config.toml
n_layer = 23
d_model = 192
n_head = 3
n_kv_head = 3
head_dim = 64
d_mlp = 512
vocab_size = 4770
activation = "swiglu"
norm = "rmsnorm"
norm_place = "pre"
norm_eps = 1e-06
positions = "learned+rope"
rope_base = 10000.0
rope_fraction = 1.0
qk_norm = true
attn_scale = 0.125
bias = "none"
tie_embeddings = false
parallel_block = false
init = "uniform"
init_std_qkv = 0.0226
init_std_o = 0.0
init_std_up = 0.0226
init_std_down = 0.0
optimizer = "soap_variant"
lr = 0.00936
beta1 = 0.95
beta2 = 0.98
weight_decay = 0.049
lr_head = 0.00901
grad_clip = 0.5
warmup_steps = 40
schedule = "wsd"
decay_fraction = 1.0
decay_shape = "pow"
final_lr_fraction = 0.05
batch_tokens = 65536
seq_len = 512
doc_mask = true
train_tokens = 204400000
steps = 3119
dataset = "wikipedia_en"
Each number is 128 + 32 x the weight over its row's rms, rounded and kept within 0 to 255. Layers, rows and columns count from 0. Numbers have three digits each. The size before them is the row's rms in percent of the matrix's.

# o: layer 10 attention output (transposed), 192x192, rms 0.132, rows 8-39, columns 0-95
# v: layer 10 attention value, 192x192, rms 0.147, rows 9-40, columns 0-95
o8 096:090087101124083095051175141244152156143100112154144134129103088111111103098157145121106185108136172156088142129113092134090101181112139134176111177146167115142093177121109133136161156140150087083173111108087147122155108166123137131128085160141094132152133127162088154066179068145156126125
v9 100:163116055154106148156118102137139127134078128167110166162162119169115123105071099132179100099151144174134085137094098131123122141141154109124064111185149161139125125117140128093191108122149106145112125167071182158173133083124159089085112186141127153128087166114158123180179125133101112135
o9 106:127151138113129103141134155058168072159134028121088116130153113193138120115130144079074079164125151145106151084126108127132116077123104132111117162088104093123152121104140130122104115098119144144127123133144119055120115135074166094156092124149201110094151151142132151119132181163107130133
v10 116:134159155130119091078121065154126158140110098183098116113120114097134102133137111118119108136152151148100154122147139148081166141093106156178191055124216113147112194109137111116074128089111113194166140093068153119163122151150102113198142149108164187131153137120122128128161139169216125059
o10 112:082132071121161153066116123149107096088126116089109207169047139121105190129163181106120139100086108108126103159157124114107133128153130076138095167141063125084188181170159180193159108148077129117118144133150166135093116124129102106122138122140133120151114155187178124188088140164106101123
v11 109:099142094130059116119130131130113118150098108184212112171063146145153137112101148102077131113162138175068117162073105083155134092190124234142142112133093132107131164131076100131154090123113154187124158100179154079155165086085157101144159109081147130152153118069149169102086092104123151131
o11 110:158053102109152088083094132181149107131127068117044138206137160101110157135145091110089159147141097089108131119116120137105190170149103072065142103123153128137122135146170103129136113141133133106109172151151126156110107153153139133134133210096188146115117130132119129178169165117122151105
v12 112:147149120127107142094092154145131123119155110125094127146134128132169127136107116151087191114174111138108170142107137170107180149169115185136125083072093103159146159123153116134106136081093134160197105144087130124088124156143090146094083149118104116084114099070095148145093120109128088120
o12 115:088153173137146076143138146128092130104060148157169059157148158101107117116136153139146111118051194071136135115173142154158127103109116137111102169164123134065101108111142100158171102131111061139172161138159140106103121139131095138163198138174148112123082134151127111118177109143113156131
v13 100:121143064134088100146159065127107148139139178090141174140151075138124136138080083155117133164130078141172086148127086133165125113156086075168112130167081111135083165029130138146156081136201131146122159110138128136066187074156181119134181157139141114158152178193133143065149149113130082089
o13 107:153135147148153150124077108152134082120112117158098157127092191141123117108149155105075088116117101109094165130132073114117114081120164086089114089087153155176142143123101166101146164091107114157053163097097150102160056101129128103142115161134147107117115118048108104118137083129161157107
v14 098:081185173059124166121125102129158100154140105119179126154139067167170090123096108122124109125081113095143143106113080132065175093133121066145123145125113094124097096125116074147137140089161122068128110135174127115200185156096107122208138162110072099108107137152137163153136125106140167154
o14 100:083123075127067063081140143117087153163093113129103171103109114132141153148159233185079098193121125158140108158115093125134101117126131095111119038099138081138187193131135112136095145157157145165158102089083142139172121148141108144128122127123120107140194207163151130073101155186157131147
v15 096:144125136186133093077128131122101108118103041147167069155134139142099114117072114118111119102186193098116158060179120165111096122193135198121135078125113166185159156081143057122118127080128154181086194145118142112146137147168105121136138096122134150159079200059123158140110079191202168134
o15 100:144177160152115117120135126131165107055150152162128137146108111106195110127143144112154111094114138112105087166078095156190166171118159106100121172064148109083100136108126155088167163157126131119163097067186136150108111175104162080180118117155153111130117152158192134144120196109088153110
v16 106:123133148100128158149094105117190159072160154063097120130179059187118157123185151102168095154142126109142108142163158112201181136113113167124118205166157123069144126092120155168133127102159149119151138157107110161118113101183038129111150146127145134122183091144179090082187133145149142094
o16 107:139168108134127085097170125122113082060078131110104171085139160103124100171110150148130160153072126180102157121171129108146105144121150128143162066133109120145136132131158113134151123122131095110120103166126065106129149103100178103149144104078079134140084173098088157148151106152098110147
v17 095:105157158155142123138164127093167148153051163165154141104188118111087124120060140073144106102150141094136145072123108133106068117094136183127194115154128099146148139108175078143165111166066140219163128076161117067089168127117137090155213119122131151107127131075136137120147130163120091162
o17 099:118160131146091126144098122152089142117128077136116125158074068127111106103156114116166135099170143144128077148122155177132190176126128081159116119094155150118104149081130197110156149121150142153125152112075142167128115155112095142061083167128147128159158104139121070092096200073085114195
v18 104:157044051141109122072130101125142150087120146109104103118087119102110122124110124168132156142155136173104170141122090111099135118146148140119138111106138130093188171121087138109118080077149066097077127137068116133111121113081156142124095126175104155124126189152197137194167124094097184097
o18 109:139097149100078201132185097130139114181101093140128112136162226154138178083093093125104055128097114113157150077174116121122086154086136081086140162116178098163196116092187084157097155133119177139115176108165182131121071118114210190147160138154109135074124068110116159108141135144189110135
v19 100:101139149118120053181135166126125132118113113124115124098190113164166114155130150070151158110181139091182138130113117094167124120087072153123130087139100124082123128127074117128185112156135129127166088151113147150081127165094117165161138117141138127097126071094130107113110114085143121119
o19 102:201177152095153131091088118144149091113067101124161167146089089063093131137116209137098126147139106135130081148142121127087119133097144146158108161121140183184113123146121112123153186105154076106139080069129096074127191174123139132116197095103102121172126203115131125173132099103065125197
v20 091:100116086076132168104095147078126129084127145093099109116162138097137175078147138154131150119122104043118119154090129104118100113072126121127133110141150151110116134161110182115072162137139146111066125108143091144141108085200166140137078172133134134157149143181139126122137140051138153114
o20 094:125114141105159122145099152147111187154108144150131131141134159158184189126131104115142142134118110219157120072156085128066064092116131165114096109052098160092136116112130130154171154141150137145101115191105104091121171116085116122106131105111089140095091079104119141132181107125109070130
v21 097:129065139092123102109136150140144109187127084183113126063160120146151164101186162114089130162189142106150095103155113161101135073067198110114124173162182101149137124134122110131121197149130156149067112081131153117110073068098133107126098116144064099163129141102097128060084159084070185165
o21 106:152153095121151094163177147136154067125122160114161085186076163130113177128117123131106125128173098128164117157097050085126103129086097114146168132071130166156099140155133145155125127153114153054164135117125154176137157167219176124114075103083137176102082065168080152151178112120158117096
v22 110:164113159121169151202104101125153104083125214153136096107170119193127119112112143151142143057127120115091102107179139119182213148151140053061085166100087113134071160110119182116094128094113108099114174166166102188134098130158091124123137126143166094123121135135132100140164173111140154081
o22 111:128173100137085171136137160111129149155158138124151118143174121099111086140172123150076154170148077124138158151116095132162088121110111189155188108130109149167168050106126120126139084123118160150182119062158180133115150113081164087120127133124076168088135123108125183117116079134091150103
v23 105:112145139101180088163163121097078113167124115083167155122155063145146089154152113143159190104093139060110168118072091114158156126128097109118110148124076123139156128139163158100148172149137136089155147121176067105100163178096156177175133141154147106138060149123115077070138132077155120113
o23 103:116115132146056173110053127195169133132121135154107115137108129111125102113114165173118094155148097141140112165123098102134109109177130144091120116145174147130124128110106123172142100067117072152149115153086163126132168147126094166083160121133146093178163133109132119193142086185114137156
v24 095:139063144114138091118143144133123084161164129126130113131099116134100107092185165156117181169106181084132141097177116209111101147118118152155103160131173115112130057164090108144146189093136110060142117078169107104176154173102098109106148092134119181065107090098080100139105206165123146143
o24 095:117132162173141143097150156072128183101101173156115158040078161161120144124135113172204129116063089111143153133147123094158119134095154140134152111158161105099068133124145178090042127187155108116107133125118182155104116157123183173169157149121096084131095126178148129148177146128192102088
v25 100:146104114095129133217062141135112198121088110045150149132154156172088142108148145093095122129103126053111116078129140151083211128125089109085111121125126123180166125160160086054177135121103087061138048125089169178118162145104098141118164138150124124111097075126091109074165135102154132136
o25 104:175156155153115119085155157195146124109149151131131108166023138097123145177158156151132146145108129123141164124084154131129095095122095156173127048107166177084102100152097160139067158095176160167110174097116071109130097128159139128146170089102121092136111132095131183174142170096153136163
v26 093:146151144125112160071182091126172135141168107119140157094101132160109144114144199189050141119109132142116112136100101138124081063077142059117136144102154159186115103114145115185118127060080132129164140122135136173150093167143079098113098161097121154158131131044136143159079077147187121135
o26 096:105076117108194094153129098112063081115060140151076153136126082085170155104130097141125103176163140127136110169124116161101163203151101192133125119219098088117133146188139117169130153196165170134054145117141139166068106102140110127128187102091106148036153160186114122104112136100116101065
v27 102:141100166155167090123148141163145145095099089155134126034131123161121139128126127114099158127165170128117117118094112162123089127119141149143078129083087161167128115089118106113124119175177119193135143162085074141129150165080100153083148149126103088187101079107126125123084121169157162145
o27 107:129173117043120145091114130147138072136199162105086129159162130204109131085160123133124061136174093121173093178123195162166132147133106078142044181112148127188072058149132174168134089112131110153150149082101185132116100085112166145151138134100128166098095170147154127148151163136106103127
v28 095:119089087101136107135114157137124154143091065146103165152125114178061134209104150152128104115092155159143133127064166155151153097139116091069082141130064112145068133133122137172139094113118123124120122190128114112106149136115144197087092107071154148140143093113138097144120136119134160088
o28 099:123148161095134171089130128112145173138107156109170091154137143110176105101075141164143156139136131107158176156165074150162133165123089108120102126160124143131139106182105105172138083072145107165109118111103153098134140126100188149156167104105107117102109154098120161114085161081145098126
v29 089:139139110136157154141192144158122109066084143094181110136110125140130135182126096129157144065136182147106164131143134145118068124135132143150110136170106189117092076136117131137109088169121189160084118130141180133131139112202159165130101111116036123119116144070126161098128049129064115111
o29 103:208161116188131147111144129067141166146153122126105049124186165091163154123164139137125126082083136149138177118109182128125168151207084134101146092150041076096091120153146069146140092106093056109164123072111102140173137193109108065160174131135164095134143115138105076095134169126186151168
v30 098:188111136143128125172138111042131163167119167111119145112093156161115140135192114110128099196151173147131153123139159094111168161074205148164146154149064097126102151115148110164140146111159137128120096168086124161141167117150136111176133114148093104100115170126120125154158133128189120132
o30 104:140143124163124122142141146131169131076152189103108103108175129113122124089090126101109100111128098174133087069157154155148069175128144077079116169093181098170144102138096083055130127158107145077166100118131103133115141129104079097136154074048113189162148154151100142141092129070109126127
v31 110:090129097154156142134094178119094137150128129052052117167111080121175109143170155111151127153135103148155140133123156140180086087125171108127111048144178134128129119092119132124091080090151109159090150140107156166191172097162111099093152137183073186120097119133072171080067134156133110118
o31 109:148101172171130174129122134141153101125139059097143140102112127115129153132080088092076124142072113099137104124114097111074105049119102128130180114136082083108111120100081140090152132129156111170099141119213113109121126107157118069173140116164116165142129118085180116118158143138120157111
v32 092:140129173097154167182190091061055117109205102124158132153140112166107154138153164093160173104094112187157122148104139187108099148145116093132106145096084110158107145124179056082137146165108145068112179190126109126141081151118120085122162151108186101120151133086056100204123157136126085118
o32 100:082126081159131080094113104146093149149132113105070127062121113137145047120100100204099142112142147138106106161141126088115114213101147142139108119151111126181128057169120143116103133118148116118156108169122160096114098098142116166100181117172119097128160121219159138140161143103046191124
v33 093:157117111194162131154144192135165154128145144125065127130190144116162166173112107172082135112177169103056165054135132079095151182188133179148187032117126173130129119131101099134134131166194130162187172076141138171073124159144105141138065097120160165078169130129171152081146106161120105133
o33 096:090167112124122140146099179094102147135125128125187124120086159131098122141130164106124146141113080155135176118097133156105146122140087123133087169132163079099184160131101089125151137124088147099167135108120023150144151101032069109154178127171131128159167124079144098172121144069133179103
v34 103:109153096051133121143121111098172209182125107179164130136149136097122160129100121104145103065148154111196112143168176113180165155078145149072086091156126147115143145167072120125125172087182126143182139095068162117093151084144147157084127131140139088144154119158112146176115097170114166139
o34 110:138118106137124155133141121175114121130127163078073121175111132136146088122116170113163103143142139183103092135089188153132062089147153153127114177122098162179153131160195123100135134143138125099131146139084105098167103129142137104116106110145139201110093163164135119131090097163138197132
v35 095:155148116166127138134107137158124126077197137103112169135183234140130109140130098155101123110140078115190189132221128101146089157065114140106118122156118144109120102112131148089154184177190114113165144137063035130098131137146085140155130129148091085132061063179133113090098179131139128218
o35 096:137168185090127158111126133170112135109143152163140151075155113130121104124165144118192135111161143147060122143036207090133155105111172175145106184087135164169163136148131070114114104134160094084136050119156134130145092108169120114108170171121120126160125085169162167145172090144163097102
v36 103:092109156133188117148105129137117137105142176086132156119139171083115123157180105108159132093141148085157115085126178156120171064120168076169121126067078151141132126136101109125209121075090142110121091184117129122134075097154120124150075158121148080139166098160140084102137099099132153078
o36 108:179149107099122142129139117147143108122135166114137157119116088101066095122108100147121096054133092156120185166074064130148098130106149170145127105133151149090168122136163098183060135182151131176120098080135022160136182096166161123144174077098075103172132188159121129149081093104098137230
v37 116:127157134041113199151122144094085124167202118066112156133149104200154174080182154112054159131168093060162182146096106152117188163066135081173110112154087129111090122161095087133086154103151111083133127164120076153142110118162103158121182165156119100088066095170143156105148147081146129142
o37 112:138099154138168076080125141153155129091110104112171126079131189098126054110144108199154103170097149173127143146169104086149105132152114179127148119100204102140155153134129167140111117123159119166120081142163198136145134134131126071130155151129102195116076144097170144155143126122112140108
v38 099:152174111134167128159181136095146103157101146149155161160065169147099147163121118074125120102114153123130090121105164162122112125090153104103169155211130159180184153106125049161115081161098130159188118191144111143146138182162131088093172123131108151180115116176066124099122169147065121133
o38 100:164064115145091161160074156094142146075130104082078081105166077124197063137124173097116120094095110085166136166084125107176134123119133129161098022114124160057154117137086134114131131091127114123091175103098179137116119083119106159075131159124156135058113167129124168130148121117094177144
v39 089:117123131100148148120142175086095164075173057181069167080124107166184113129135153160090149146029146119117122182149147150155155129069134124166072160081117223131162108096142187166142146111121138125147132139135139075119105116178093100166126101109144134107145127113109137097182169078154120143
o39 097:116116088164179158175179097126134127134090162083117073164101085098116165083141095101190122133115151194126174177136102095068155118196170166142169090055132086188133134129079088159098109104103084115126111138154115156114147108053113108083099164148100108131133128190099127138123110144130116083
v40 102:168103113073150113177134161171139097117127213104097109102133165105122158110134131180146188108110128141146159119111116134127171186060058087099113122160092128066154120122141135076101081107156079092075070110196145188107125177155112163097116152174170101093162126184120070122158091135137133170